Weights of a small GPT-style language model, trained from scratch on English Wikipedia: 5.21M parameters, ALiBi.
Each number is 500 + 50 x the weight over the matrix's rms, rounded and kept within 0 to 999. Layers, rows and columns count from 0. Numbers have three digits each.

# layer 22 attention value, 128x128, rms 0.166, rows 36-78, columns 0-63
543486490532488496474599477545477490473521403591479391458511436539523546498454480572503544516459446498471530407570476490415474546452525473480515388499514495524430419477529470439438508528562497
507506549418476499543504513444502540510430547523457468592494468539488467537464481530381520465492426629538612510437445462467533422487504504441526485465464501505600510505526587475563527570512449
534569474442558470485491482509488506476467492433462396534509552625499544452482491418534452429554507566465526518450442507444523508495413491501590548502472500476614451542509446520473484556464514
490551528505529547440497549468507493444554519518561484496579589515412529449543517449543444489505556575425561558521543495531477552534365533498567437436484491497496577562476432487399503425424536
525400515446519527567604492587474567526508556503454475517603415588480529589372478454548443509506435523401561555556502441490475468509433557488561459516519497501554568505514486426427511489557435
469500512451551410497525555454496496479554471434568509525523583587488479503549481502507425485518540556639495558289571518475502514510459515505467496468450494443468490591494481517504481474512461
523548477506504445462471522491534440463492456523642560464460517543478503539540443507422525558464579465519419542421493492535447543514458451481493518432501504500508519531556449502539508552525467
587506539446502482422592364417554473451445577574370377579470537508423495467464468546508519533431405574487531464476564461515438499483503488501530452461450499428494598504488491472547506485542488
465545567595477451408433481549513521582567443443487478522434467359478503504429569474396416441470461414419456479512548588543515520427458558421547534527475502462608501523501553493531498472540570
523467462538501363473528405482517446515517490509453437484414479489463511354506516491513462526498506438431410527473563514600469530467459438445486493493508495445409551516478478455427504451570614
517517476569470537527537464404563518544481538537432536494505567433466551438479519423398465527580524483505461471437470467587405444471440471502468504570479498560543537474457481411528479521495589
479530488493531435495634519526500450447502459494484494461520499521530568489464471554508469520544557518514429492452514528446467567486542450505492505521498500465465495490556443574540488477505515
503473535492478531537531489506484526460511464536443473484520571479501449509539488482540428512414452527462544532480583536500543431532430582546505504526501496536584481463531571477509493502544533
528475531518479618393566521518458450475524403475537405445495456449475600445537460536571513527448514554554480486568527474476463558544468457442583521510480498469412485482487369531485470365471588
514513488476516472566476541592479550499581468469409475489484470542532490508513407525552399457481425463489498536500494662485461498480483509457531409500501501517560531485568530462529482494528505
508461547573463591567596473562478488469376526533456477629511424456514498486559554528537455534520394503454524481531480469571518435456548519581398592578550505495428455478464541449476500514518366
523537495500491544495497534514414492511527506511491494556550517550436511467542481461525473540522545559463512454582413481489506413495471453540583487490498513478547447513571446474448543508497531
537477431466515427567432489399508580554516506462423482494494530530571373493505536486592539462563508522518515556404612512503542366484570538499521500498482498503566388509449523474524482585415516
480572545477518554496600550461445567520520567533425409575490569519556578566394523481494448482582504535454535505522427553417435500540482490474403485511440503557469522593509578472537513483475503
445539497538514513451436469597445485557590448505464520516516416455476476621474574551493463475462548541527499440532549564500527547556560546472630550473549505495471508534553508541537520455503494
547521490531511504458493500430522550541529488534431429440432513477452524520498486519592446439474514445432504562520544520410469539423584462429435505472490498500502522472487448512512509523521577
482369513526547479567554482430529478476488496486418490514530490466496557508550496483457515527415482552496602466504458534438501564409508536497429423515462499481567521490455472482548525537441525
337629559514465454496427489502448568466597499488484424448452600495553397549422414492488377492392454463606567481560487624359568523579524511518488492567472508528499426493525536509538486494494540
441521496504534393536472496518511485619560454541533506478603423512461485498455506518510554440482407501463486490423469546493482545482544524460475501460477497505502602512415538452516504540500448
567491507559525491522468545440609484439509540465512561447506494511445531516497492461434441571444513519367608540575444486495497516452372550488483518476489509448565588500501450534512529540436564
600493462522561496596434485580488418482523466429524568420489479489486527465521446554582494513358403473517551527478586500458536501530546555489549554500557503479568447380523412479463495509512449
484493551559514562485444547504510495466448505555503470484607449499553494517449550515486429477435488515473574479489457512545552468526518546536581498555537496496507477476484492492532480448459541
468573566549456563493508436528488524535585497538558518496533396492561527494376504488443460543402557550458561517494443482446384551553444441487513444492507494513533558481447470535469487419550530
563561445525580442538474532518433488519517513501442429547549465506471561511543510545553571591518488464522439419569497510506491508437432583512423528559530507445504578505476510514502525451535524
474563435554447479615518537429421517438526581563555516512488472486553406520470566558495476482515590476491524581485582553526412577547494530589471548490535503522457492479535543525517509417596433
484446468531466592486507436543529462485524499480536533505575472449486523538444540512456614559497366511402533499500573448515486527630384536466488545428484512521470525460542469491407524488500444
471499547405498569498610398594547589499570540431621519478417564482576611494480531544504540467487462470395411470474512477515479508532464627538565591423533478483566497537540369415440433431515453
410486466401439454542504592472474442430500505531456595528486452501543470446571494425543533488452511480441600480530545548461491545493458460429513460534538494547436471538513530576476488455571478
464422491480499474481535455531539431488507477507408536483567538538533561418519385411517567569482587567505509484542429501516563553522402442544604588536478495447421465519511505432487485558508552
452452499492536511444483491566573462527576547507525430542501458411434463550475516534484577503559449508453508502499470463476427476454513556506536472573473502474534537450443501427485521495549469
499577449509515518412458368537511504564453472487521463560442509486496555508560438533519533438542530447502459475533567499592509494480537514473414559484463495548518503569484483561529511471531511
509444458455534439406490563547495524490544393485480491510579493552536538426471390423616600569480505434451542485571502495448510477513506459592457396589517492565499536451493448526526491449521577
526618401539510526586483462485473510509385525446629527489375547521533461588475546522537484357476525467531553544422549462473543486519558518474621497414462488543580478526491470525490478505434534
571586502515548554455419503442532500592445433497408512470480543455536398520551496424483483487508473545557502505522581492569535521633557424478480490465541489520490526564485519518478481513443453
538553466591551500522457464532436499562566516422438456478613479468409505548524482480515418545433520548507484619517608541504515499493566459559538592455499486511583506450450444526514514490507422
476478551478428557513547420505517496419423452494590566476455496487504560520517530476502414451453465541417483549506493543544460542483420560460578497497494507543432444593479383604481497588468579
521531556497535607486536425427517607533472565606534557519455409504528518480459614540459460439486471475628489545440443426528454355429485577490546490504421509535489478435485517494585505526484626
546505478493458450465479469385470550513408433627480510541411493455606484526490528464497571471512520492548507511462487493565521474463492397456509482456453514518461542537536540524502500514509573
# layer 22 attention output (transposed), 128x128, rms 0.166, rows 36-78, columns 0-63
474388471480433471522454434581455496461479528524557556376506466514473552495558439532544433479536531469473604518477528426489466551563437522437471497532584399443531466449526489547448531534510552
549453519567535467531566504447594518530552556432528561555525450514536467486509471551485458527458498417530512436428515470515538506464491528510530460532453691555501492448459508535498427530441507
511470580515493571568491462531574534549549523538459431546552544545527503497445469591557533488525501467589415526516491408431584561532486560464522496522481609389489511438500524483541420505544532
536482546428389592476508550484551471498559496530530480583485487465498539490462528413511589470469492530491550490520424526412453451457553476522537502505500518506512424537465620466538490401528471
445495476500511491531567387615509441490518589506446494513516509443576567553361415491537520565561539524471508417427573464497424531514476554469513417544448593444514473511521518538478414511508544
524428447424474530536535487498599439507600525482521525525499529486574505445475480545498543415486460545534500516504447475440550470454510548552519522496364558514498477482551485435471534593487489
556517442525415496567491504478582506548486514513465485466463473513551416463478489427422488489470472491495509484504451505522508431494468550514524573512477536555460486425476443524450530533453547
501412483494553526491553498542546509535486529525632539468583419458559556532521503493526489452390483534581458460540394447438530510523467520401562488543507579520527477474488609564486527457527509
543530459518459599465427552504386518432463481512520403542491521534457445543559556543555475566471468574498543520433453511526435596526456516552497484558501474551495489570461483569469420467555483
494550415405492627513562552542485523435509392559553447450531445504516441498504482425577477481480455577592450566520448578427489553500465499437510538562505398495547470463462522485470562431576497
499513436518522507598569605376621510565543384490447536470564475436545471476483496514467516512472499516534419509449433443570476502587511437475523575488591316455557436479468517446443574436452480
512467428465514515541476435586521472531482464621492559483529535486534510451440490512438517404502506557514485517505504448500549459572443464514437476518483526489468577485495514503504551559562500
474405532512485550409526447531483445585519483499510561562515553473524506508519487498516514567506490491457447488412501521458467537488516497460571435513499507468530488607477429497501484593451444
538517519518455521555441501562407484537457477570504492450555464532470561516551511482429484449488571627437509544581501457399456516538549407544513486562559404527500531520530603519557544447545456
503549432447526488476521430545435469583498533512465464518565593433474510546479545587535550585615498549489506504383556472530495502454562537533478453531446543474525532501523427521512482530517489
482454536541615466427475503514416519522446445495524522381444488545450520493440554413441484533469548574547456454509528510451432514559528421432453516482520398437595496464484519535462477447480541
527531528519452547554453546460466552499540524503516456458494477531492511415480507452491417468483509483506474497534561499449508456568517512495525527516532532517513525461504545562468431500492592
500571583565551545515507537443462530471542493393530475534455581475428499584456488610447476508513437389585519589581534576511694560411490448469537436532385562416534520539551541481554520519567428
531533544560567444576560485521575504559518473464504607547524468475576481454397558519537515539449517487457498485385503477554539495529490562612460495416511566422568572545449501605500489453506482
496508529504471464462382576561436525408441530476433427503544454569562548606493527471523514465503576507457600455500582459479466505489505492512532529527435591616499528486532474580486474495502409
489585499548482504524466563524454521547511472559570577516473521591491515510512529507523474477524525521516463549543481513526541558524506460594535414557524501536575483488577622514515558491554465
501468451546447456486501545480572557549533512493578613588491565573515464370576586505533463493538449537474502479511476558484589471524483457485445480543500575432563440580534590407432511484566527
514468470502535460533482534521539515550445483500462501504501466530479487517616547606563513550517419424368474566418559421583496498465501595508486473515530561475614593601535434560452491620525455
497526519438450535508555565540432508430459564397471465529531568520474493515480552531499571455537509477537547469548534499579478561478468523495491539487442509475505420422537398510476475444586530
474508454498419568489502567454542517638519509501588591586517538548528443512467499430529508551558478533465494493480451576468466470488532455577500507504457590506464411513464593422487429458450540
427388540516418494452396501545428525542448533526524432411551500596479464520568451492478516462665536551476545524583558487513467453465500469431507505552516516486492466378569395389553409534552491
487437575437490543478482518575478491515544450493540540518527481491435544558545472596489536519508476532505524487475527469466413550505540452500513457480483452482520474575516463480545448478409419
599498526532444526542584514498525465544440449489515528586463474480465550513532470410463505486429515504433462524514487508506490500469448488456526521538496406539551501491467411592480627471487506
478520484455459549493588539452457491460532452550494525469486527454510477436532473567503517501455505521539511467462481446452493488505542419468495488513534522531455416561488542489480562471398495
580462476463590508570546505535589431554484451372536457507487568449464488598514404472556521550538414383499527491481474398591536414444474412498512473474447522549445509440519530422532607459384481
498516548506512452562422524539507467522425489387449508508480484509451496566489468498565448547447596497590510529564524545437535555431568503514527469443466610514529478411473451452577458528492455
584512656612375548521399567590365530537403577442447447511611458434498559521576393472522455560524607435488533585540519462497555583467611365478475494604456533581492545565587543505642380501540427
556504538626497528590487478493471490495614508560486470531492510518514442482456409465395434401471499457628466519446484417579536562524500497484430449426519422514493511462484450483491587585538615
510537555513477526526480497543458494475500438546494436527487466488554465448451578539449530420439504495542509536475503504433518489441514513602494500426486456523571551498444369628492392603402537
589536542524497489511511526525455492434465517453475460449556541529480479505517530470480539502501514510512499466512478490468458514510503483532462513538527505447482489442520619451597616446547499
550520485494443497536463595515459530407464588495518485491484500504428484423532502576381481526489541477479505409507514423464452499550522486394468463574533578475447490539529472430512418368407405
525500555503467482568555486522409497470599494542505562477504396467481481489521504591409419431473533618523327506474471488486675470398556489396580565450542494342539544573425455520552533488490579
544425506452425464413425422516598486574540614457545505631501511492481482479576420564500454586581412425396551563541484432520477536505444573415433489527498494504383466519637500384474421506462376
434423354441514379498527445513473476407467606513601512506483523561535554469579498470495467399584488476556451418560542499490431392487461568422488550558519535480480526439597466495453488532566541
475530427426511429419526438473434495442488578507553447462479546489464502482465584528568444445547488510569523365535514556470476492540449563434505499481446543536423490451540512532450563538477671
516556548538505520400386483536488544604475396534605510555497454540435503529491484516473508556547541501609508540448523536424583521498555439573470457411530412569514486507482459497535372447459459
404414499513567438426497455571510513552437459507479532463521593559480550611584452471559604495500477552440515462520499416481538547447495494505484533511433543533524492579575484415512473375565419
498469449451519540527500497595531457485523501482514473461529520545557543496590453494452465484501455563512563519491536439468481421468437554478488548444529577492509532513539376445452456410501527
# layer 22 attention query, 128x128, rms 0.193, rows 64-127, columns 0-63
492443487463568413513552443393465498444528536476455591467591418428493482484544530524437528500464391424538489450461595508595426434413519449442398478489528492462570562594446541521504502407474452
526467455485597472530540499473522496442563611404500576482471402472537465429515568511511505452504554473411455471478540473559542489467476519420505535519502503385567466557494591484505541505536401
495406502479487454480513558435451562447550503440546427462504479514531463519519510498541497509405458398525486571512532452488513572575470505380463548528484492528487484458525458516445481486471515
437499481459610513529580433485531410484544534424614574517561543519524534547516466382531422508542456484572521507519499514585527515407473489583571488322514532499493515514478558528530447442576485
532565551526424499471561510460520506556494467669378507505523473453511506468492554545571565439500547549438415473456417485464488426479495430499464437569513498528535479493441487520555526500407540
473534468478538535524579535510490439375503402434534430487519592519534440533497472418463421415469466568458477533443410631446566501438448505481481485462477495491445498495446513503494468537517477
503483525529467437484501499397575504509470490558484503559479516541487482569444549519567525512425527434425541517563506485546415524585486619504496558475534516544495479487467535467398502601525556
408455473533588455507558446528560474463561462528554536496498526432517466582451481501496498445386526466561530422556489492488534531534525540529511485521528480539556398489499471462496449485522527
542522604504510477522549402465543409582603503569450561627568516431533504466434556510592534479495497529388476495481439470538460533523546482544519435482526545445526598582520575560541486522558498
498516513533474545591450477601475468555489485490579525530515510517388458462503408586441386569437489525519509543511514508469444552620596542509489415545532462515485581596546460460534484473475432
547539450524498523479478528521494590451413511523497453487522504586473517530542461456440457502428508479501516470560551521536557458492456524447479572499553485535500568482511487461499554433579490
506507568503456573481441489494428609534442579530463502416552389528501502447515517551483549468464531538428417494564573464467561461595531509310464533600526489475481557468527401508475541446538536
451564408472465487485539509511528469394410542525420481511449552539460483539585507462474509577515434435497551421357555541436418500332578575610547448471533493607596496562484451568488502546521499
569475487484466501484483585503440600479479551500463422455463501549486444464524530474468488497449500472486515485502517445495563488520473477457484507550522453479517506479523522510491578498465438
534523584548475427516397519484493566572400560464482481476509469558443429462523530485509460588491466503500521544532559477552537488523438553515499496448557460484540579444509480543516479486536487
489515538593555411502504472451483531520494573526452553519505466558457545529451525474492501484458575454469506476486490482598502572524521582519517436437531503508515542539472610590533523491614490
454496558422557497482416394575524497489471425458497602554519490407469516507543514677519445546513483611499493427454585520459446482515532514480450461447494468396540485542559492467455501480427506
566540561577438501529412582481464567559461523522438539432461407527492496450451517517460554535484592504457490514586524520534524435587446501440414528584498454461534554468509495477489592513475461
492455450517535491519532538515540480448554536544462482520575481518487468544546451484398452495410498416535421492488496566539448558522507602479550431510552522561537492465493514505520538449580438
514434516547565391504559516491477555417530577482509566440524451473537478481531502510456522444395606452496431539494488459542569508568493504380439512540514501417512539555518524463537474437557442
531494447494536529500566475552439536485505545455489481469501508459539545487542447438371491468516477431460586461511515539476556423424481455561456513529440511533489532529525524484543513419521504
521524555561429487531446486561543452564480527535489524556467486479493449479489488604474509513539597515483495528454450553526482484480513492539509491455506529477494518544511464451556495555494436
484464579518566454459490443605509499567535558553505598502551467497516533535608488559604487560527484485555441432478505460555509520468505498535566462513481515463540441544591480562491507487510512
521519513473469509514497533601411521477464575582509429509562527576421518430493464515478496562570471487541457477404586390521437496469631488513513450473557487430493587543499534511517501440444488
536465490535520452518480548483469543546465541480571512440503431555477448445547535508500459527480524507523544492561559493582539487548384465483438549448510413462546447429523563504476487427533442
544491524544540562489490437539461540516527510461519526506550473503536471475491482483414475512476509487506448502520533550535555469479484471476461484536461507468496566518539471479562460438514479
511577525487476492520547558477533439488513547488455447526515527538512398509518522453552427562439452455494521519441503576569413438448459589613524447489591499482566516450474520555478486504527469
475406533455566498386604448439503549502501471493503451524553449460511483499479551516527500420465446510495502439534514470453536445455466423439458539479500498506529410475453577491482468436452563
462545473440345497521495533509475455549412559504487437457468432480450532482499433530457496474516534517463604515523475561403504427518568503510572557453619520582432507466450440533516521543467541
488521502474453511508570504530512472481520455522535479528510586519517550546486449430534481533554474478505531562450428469475521534445535415614544483410522523582425511528460530526562470500435558
462465524485616431476558523448521521454582417517531504481545495474507525549555502540510507491415416459497468492503517462512534547555465465435452481484513498465534536539517535456476499448513479
540508448561424488517472579531482575520468527660471449497489515489502569381646536658567503427510546527378455545516471472522509424574432446447437571602508490438503574553595464427495544438585497
471471473447621493493586573468580383447578525475440506516474536492520523482473482554567528463491508489406473402529494560457478499570526534465533483420521557420511461510544533472443524505580527
532489429457566574467547497489548455513495567464452483517518469507507440455502504509525536547570497451454505430501585571515438464469495560495521524509495530476524452430515505493457488485541498
464422567550496358534529497456532489591565606545509607516517496498446464437458472556548534529508497503499435449484444463580515507520521442492500416366494501439476452527461533511552496495455419
444524477538508511534576365555516503466532505579545571514548522439475484543480465509464520403438531526474467461461507461504548521445559513474460484565473497508468492560460406457562460499490487
510469456555512447492503469468554453510487508522478496529479526545497496510503472475497502487512423447544620469591517509590437446560438556594555545509488507514471492367555539521512484473587583
578483595487498406492533492484474578487489547442445495461531474486529379450453578495520527528366503460445538479455560447553623501513472510464473548478607484431549563431566487549516513454524454
540467564501501580420536452489484453525503464503522422534527519544534367597441505398519493420453440452600539481574412508555527517454444479459563484484463541575427435412512509546537475536533565
512488499495420486529451486564461506525497498514538468496487479457512474464514492531474483550533464509554547535484564466505420482517537461578488527496505478495535559499564479508515430500465533
487469447391625584528619506499471401449653455520581481463584518484501545536421450455520511448494491457626420501543515489503502510465511472467488510439507574459463445520471555445457527463532522
559493544590533514490435446532493518489546383510514509545494550463517454529443553508477521498487510527531440509505461440508497607567498445455464463631413489467525550538543501476533476489465464
519475554467454521454461538492513560547492505490446474520439428490538458472475549540497506531514515475506490529462498472483537481493493432476491488452509512491552500537515501466551514520416466
561467463517421503402408469490546592488436502522450465565475453499592477440532545533419449434543497527533469501483525505537488444495419473481532505528433486515535523456529483500555463496408484
468534501547484525501468415451526523536498433466506523563541572523519578538408548437554512520520531567428523517521502548565529560470428524593475521431455488566499496454446529496506483507530536
480491533499490486384522448483491514535454474565528504517502469503551496530548578495545466467522533483572449526543417561519461471430425491468524592508443522546515453470503548548444462512561535
567478548530530529471441603561496544464497484459501443482495454592534457534520475497481474509455530500476481505541512477552571543640449509433528480528538467445519531462576536471508527506510483
480469562538409511487387508488457662568416546505510523501491432555451539429526525589495502565470483583452481477528562450485488509587543492417400531576520395475558582559524421484453521453429450
495463521505482498527481539502468501517506503515533491474555491483501431442571531554529460511477472502480467566512496546510443535596500520455479508541515459467551567502568478499463439450581470
558487484547510406537475480473522480529443498497472628495462463464495477431443578539524557582545565500494540445493547494566425453492504458567491520532546464477548485542498542506518493480481497
489532514459491498528573506505481451485501529524512475475514564467438511521491462511486498442472508458478480513498442544441531487444497566471482530451514569496410499479440477471451569552501513
559449444497481541516484557551499443490472487455589438443494391576416450431502468531482427484548478427563487539564515465516569516507467425403574552499555489515481409442477521489552560523451498
553500459611428468528458557442502467505412544595500487456490432573461393447554529506462502525532510436513514573567499522562387454540451530469492528601485472558536509479500507535501462490606540
483497451426473527473525510539535465528455520456383457506535494448518529500565467551486508541548492481449547437405549617475458462434496543612535482434559521577538438417490483510509513469468533
538492445528523473505456488556534543460452503453477565528430510484482474500479522525454474592454587456568549457437549514571477519442499563569556536493591494501506478510532496482508548468543428
443440522479585514482550463375624442513556517457510555583560451500534505543400557482600574526496522446447474492545514501540444565536549587471543511431563535509519464496427521499429442523587557
551523461526384545477418455499456528523424502462454462548444531503509534489471455456383451437538516506482544550515423577462475495545503548512550477541410529588408582455487501540548507548458509
586555487476532546483382420624507524498462397496443513521531488453514521465494532556482469592605505551500486485427614473533516495460499478566519524510548502466573578497570494504557518444495527
523512464426460512541523513538487392495556461524543359512470534419450378492529518543575489480531402504506600524420491426425484523452523471544496469522499485474526446502508470514513491586419486
455501552459504524443503507492507556480520429564468462543507482548506571547496539498548492562507486499487424536468490427398459552511585522513555438513521516577513492542451549521432524555444589
504507532561367502515435454454451467533439605536495503495522477568452458514549499488527546511501432509513558503524505470538317535490521585485502502602418481554503525503545440591494479538532522
533537528593519465473437541583455577502417434586467454477460463540437463507456494528486494512490489509542505472474525441538556465512513456540463453518560452523552493514468514505562515452462560
492466565476549582443515487473550488430555477456493505533473472502521420573448496534497531462465507502546396535495485423512522558554528495329507433475443544431423466483474520430517500557407460
550435469472556468437560536507512445449557506473494406569500474440592454487564516540516496363502487546414513483482441487471540462540478393468528463532470504418521450545541628514554436504497495
# layer 22 attention key, 128x128, rms 0.188, rows 64-127, columns 0-63
503444548516555376484534531467445473470544472493497507523491469463488533514403505559473500496412455533548515495502571485533481457504508532509618528464548486467582416526528472526506513428452477
468464574477569492521539489399469503402565490491476571448498447560469481476375574524460523480515589477386429474525529478567480541549488540401554493480482499361531490605520575472547491475576524
527462469470536521430502591500469510465489519489571464513495441559489470507490508508468448420406456496545508592588497437524498526550398467438472479509489484495507437419504549460454481480425461
461479548513522503520519365476484481482523557413520556465544447436532471457578463520491486555506523443594486439476489484546499448472510565497587485517461498474517598548558467546525495434587538
556546450553487495526522565497631484577493401588414443521475575486510510518462545499537553447595481588415495440425483561447507498494492374495451562453498502513590387480469471488516506569475475
550597436503472592487656566518498469417488467399549470593515595519489494584490469433438420441401458453579537546643423609488554419475424507534493563533431539531463502492444489460510527544516453
514430505543472427463502505430518530578507585559524429490456546581502480497462536485644484527468554423423491550553532427552504587549528515525520483464562520533495476437497567473454492487478563
489541469496527431515451469541571510458517605535572591466463509439494483492574455508511478477446552616468455428530498496568537502511479497510493463551495504492520425516533404542522505523547533
559489571581524487549517432415540442661569521592445482580492555450527480481414500551596567520526486444455514515404504427512463596527550469529502414467568512489545582566533618534533475498514473
462570534548437482610452429530500564594565562559524507538515565428446536556557316529584510550464406476625577493475477533490514553461623548615506389506564516517448597540554447464551535526485460
504474505459527463483543486486486500407491464462490437449558538484493491541472557466457477490433520525585559504531488543464508418468502552497508550512518503534526546461455456549475478445581586
503474537486524444447470544479530538524507528522465434482513458432499526510489472492440525430487552571493478477552504490396502552562535500334388594527506488463558510486494525484442481509512540
540552447481459486432577583536415474416377481467367468505497543544444531553537528477566527575515546555485518458408546570493453484426622519619544553535501503551532479549490467530483496557494499
548491518468515535540535629459492474378473454492480456402509499561458505495413546507475502436441538478498514523528491484494510501504441506505498545492501477490466495466454542531492458502541548
484522497600470403545421531495451656549342609457461571442519420501448536440653478604492471536497510468508466444473525435498560467556511532403488566517568463431550555521574434516462528504507514
456417551628528368501598418416559443453441540563447578501512518567495460479425574505579554516405560400502499479418508381634502501525525556500518438503513497499457497519509486531482480493540570
489546581439514413452450477500500466522543515471500539569494519425502509502519490604575471596496431518418447449424526520532475499532596483544465455472482480417441546518505545475493480462403436
552521552467526472575457558473501497443539463505484497489485535526454521503347571478452521476476530508454465521561499527515522511510473513493462533495528488466496523473433569482504472464503562
467495469490561432516501539466509529468503547495442523489548545495499521588485456519535525471428522511517495470521479531521466439440509586461537479500538516551471474432500412519518542532540515
563362497587546412458558399477509533429530505532502573527535450534537503490544476520495498464477520515529506498480521360573542538609470453331479528535509496383535457593604446438549534463561547
505533518429559521486566475497433471383467466437527442489538508485534484531419506428407491438414463475474606502528503549505482409414498528536507523509486498547475477547502467542517483460519573
534473463503438470546441435511488546599536516507438596574468552479554535502512474506607551569584554466424456510415486506509503503484593506552497445468551519517459602520468493432576550501462452
470507542442595447466442426488522437553478536449490623512540431481506488490547544539497507575614522504430437388432506476575451575481527483457419431513460488496493599570567579550440469516532478
466444497551446522494598536607462505515489451483483508433509505488508526492526428538587551580457521462678549465475504422420455495517563494593568392476563503526496555500520476517457536492459545
488531468497509455611480494485542542439501528414517559407523478496512484423526558534489439450500553505468513436525505479579537428467401521580587555491448482409523494504541490553504495425600524
502537535483522481481487475531458599508546536439538559563543515419532517541480432526448467470456485543524527459567527577493486479471500488453453505511500505478541508528507494482556523455510495
564630443488494497547509652505500581516425560454441546534507545522473526554519466518593461545450567518462444433517508537481440479469526580599586511459617520505515613482468522557517562509544527
442505453518516471427557528457579549544482483515587461473524438448556469478503489512515446413460460536463550453563494528481529473487430435497529559421493501492524313478507496557472499495487543
563507426502392511509487471510563495535426483584453406456483463450546525482576430388501500528546527482479518539329480505386523508445605541547501536474552521556496591490477451505493531559474530
578472472488459575492507393560491418520492410469508443500478510472548475501520455451517499591588465443604571587433512505483503483475479452616513467455493502597519566472495508512502476510507514
495445507531591411473512491464515441473523470509563491503538457477493477503515519575515467455374406501541463525516477417569536452572470475467502501560559470431501470504498555526463463479502463
507479453524514538537483495478510472544516471534502467454534498534510449404548647523542557481477509511423457482391449410475465435584521442449438486568523487486539530502493544470403487504564489
474477507480599516422564514456542547528622503502567487511501495496496496509467506450569514466428527463396368443538437565484507506532565574501522461542538547416487549545421657506480533503505526
440562495476563523468545581501520606494515571431460492469513504514546518539502481482514493486493556541394463473548522552429471499430488556463518527496517528478521417519501538536461557468493509
518427544564518447588550478450579412528574503441485626459514502500501511478433486510572530499520540364477429480463428427572560478465478525573580490381486511478485446465468488501483512487453442
480514507545465443534561467545534473493530542577449523474479584460509508535545408501495534470464557593516528485502476468468500514485544461446486488495466505529536426542526323460543511483492456
546470498474559478526460466516571490443471586449500504480529500471525488532467502447492481498486496457450484500524515485580467389418392556581577465534529520558447489395450530640449497470569520
634497528464570446489513573474491540441435502510441542494494443513512506497473501540503451456427547514466485538478506399530523538544485465410463544478567482400573583536508561540503481445502513
588443484464510528477489488469568515558473597431536503571512493451590499620446411476509484412502507441559561537618450552582559497452369505497475514524478533610395454390448566579504490522568505
558502454476418510520439451641428532559473527450537518538482498428540522477550426527545477551564480510528551519441570479531459493487490477592540426502544494515522561506550524505514525473478489
363472521445569570484563484516472536548635457572648538453518479492546503512485453510523518417400446487631484497591436474439497513514534563403541446511483516493477464515522522460523525438483552
514479518532522506516419501551489523524567473566511529578476567470473494518456500577485537456491461588526532535589511499511510524582443415491439421577504474474501462501501483471572483527451424
541437502492483504479453510486447578560457433502527510547468437488515530487488506555557519509516523519441471526404518491529481511575534440456440511490532464481505539495467593449543489494431457
551415491476457508426450498537493549474439510413428453522512470436537487500520602580481498520575510531421533439438529545564457403472382381464504557511444469496515451415502463529525490498482456
423580525501485496518555455462511447515496510492471483514507599507500412455428611499513474486463495470475558540545470516534488440446447495563515480426434489536523433414462472490485446451482498
492472433489495497435446399453479515589476528438536500556554443487585468460508623523558442498594509492481570446550515542576468552501454431490520549498460512522452445494555531567493493480556580
580469534447545470503456502505522529422532501423506529506484483482477506562461501503471463510486541503511440509582503529558526487559398498482431460562497502448473634475460654519503483507588500
476528559497433447538450561481480475506540474450474474477487524477399499462455542551472489559499533554535521491516493539486490548531495460564474511439501475480549517479459510512443446464479487
500551457545481481553434478533454579585528584440533537564515463456504522457593462566546462487482472509529506468529501485553486535556468490493501480565534500445501538518585564508471525485554455
519512495516493451528456406512492516533569464520491530481440479509501496470429541499536524583634486522447522505446597512566490537464483495630580489452526514463606440568541493542543517492521540
467478525500512527484568559443468500508493504609508518473545495602535503491535468481555539446395485398510455545492421416410552537529631551349475532489523515509404505505501441416483516491407540
476497449402500615576432453516497549483568436514543536387482430464478513499472458507420498500561468481604492567530459571435562479477430546466506435535445504506505555447463547493467501550553476
561479380559446465575415452553461642559459570487459523507486491477511555489538501499536523489589518522487551494527555498530513493509432521524543572592501513515548427492575497498473545528603529
474608437438524487442520588511531552509385507494400490508509501511557501516581505471519495509501519538346473468353523540444440418401555509539495502442514504527524474486517464495482539522402458
465490505450540473489470472498444504424497486511438541452492486579489483530470543513547515612515547529506507542410551475536447488459545596534522431445566502516493540506477386532555525479523548
451464524547529438444477458448539564586577600504503510499434465470514489473517496528534507577513575545486414512559558479470496584559482530427508472467525517476599451503506549518464516493518514
547449537513449552466489474476488467463459510513434418584551523519519492580433515460481526488502456410485589580475497548511485458451478501506468530491463503594350475398463452490545489528431481
469547495407529503463447442632403566553460430513429534529484520439511505500533564589482495598535438607493539506374577506439417458493530483465431406526511469475581646549537537492501502437449474
531595425495443599613507664555473518524455506583486517461429543535488538475579425553554522431479478527455501557427474424421504532510494494533503424542509482495469520535525536459521508543423380
488465518510483501364486499474500459576429452542544416516490457519484482520482530528571508582558458488534510516501557485479455623545538416497431495470510482570512453468513604496428452598468572
525509477500415457556459537491460496575495579496408468557481543521457521523436449488524539486585543470495566465567512527535466557462500533588540503488470524567450526462533502507498489509507462
520472450578465446494526473624533534525387456539524585497471511486469515535547491514540497533452465555587508525437524473512538439531480471536471458562536487564535462476475464497442517531469505
562325596530529471426517501473549523480581507495488505575493483498540538614457362543566540468492501484570428582569493460531562558605437453324439518507523495435384439444438559421555503509453454
592447430557500525475557461493612494487514493482540500530487468438572494498514492476494471438535490516389535476477512536532510474525378428558532492538488522446484452552497609532530525557584456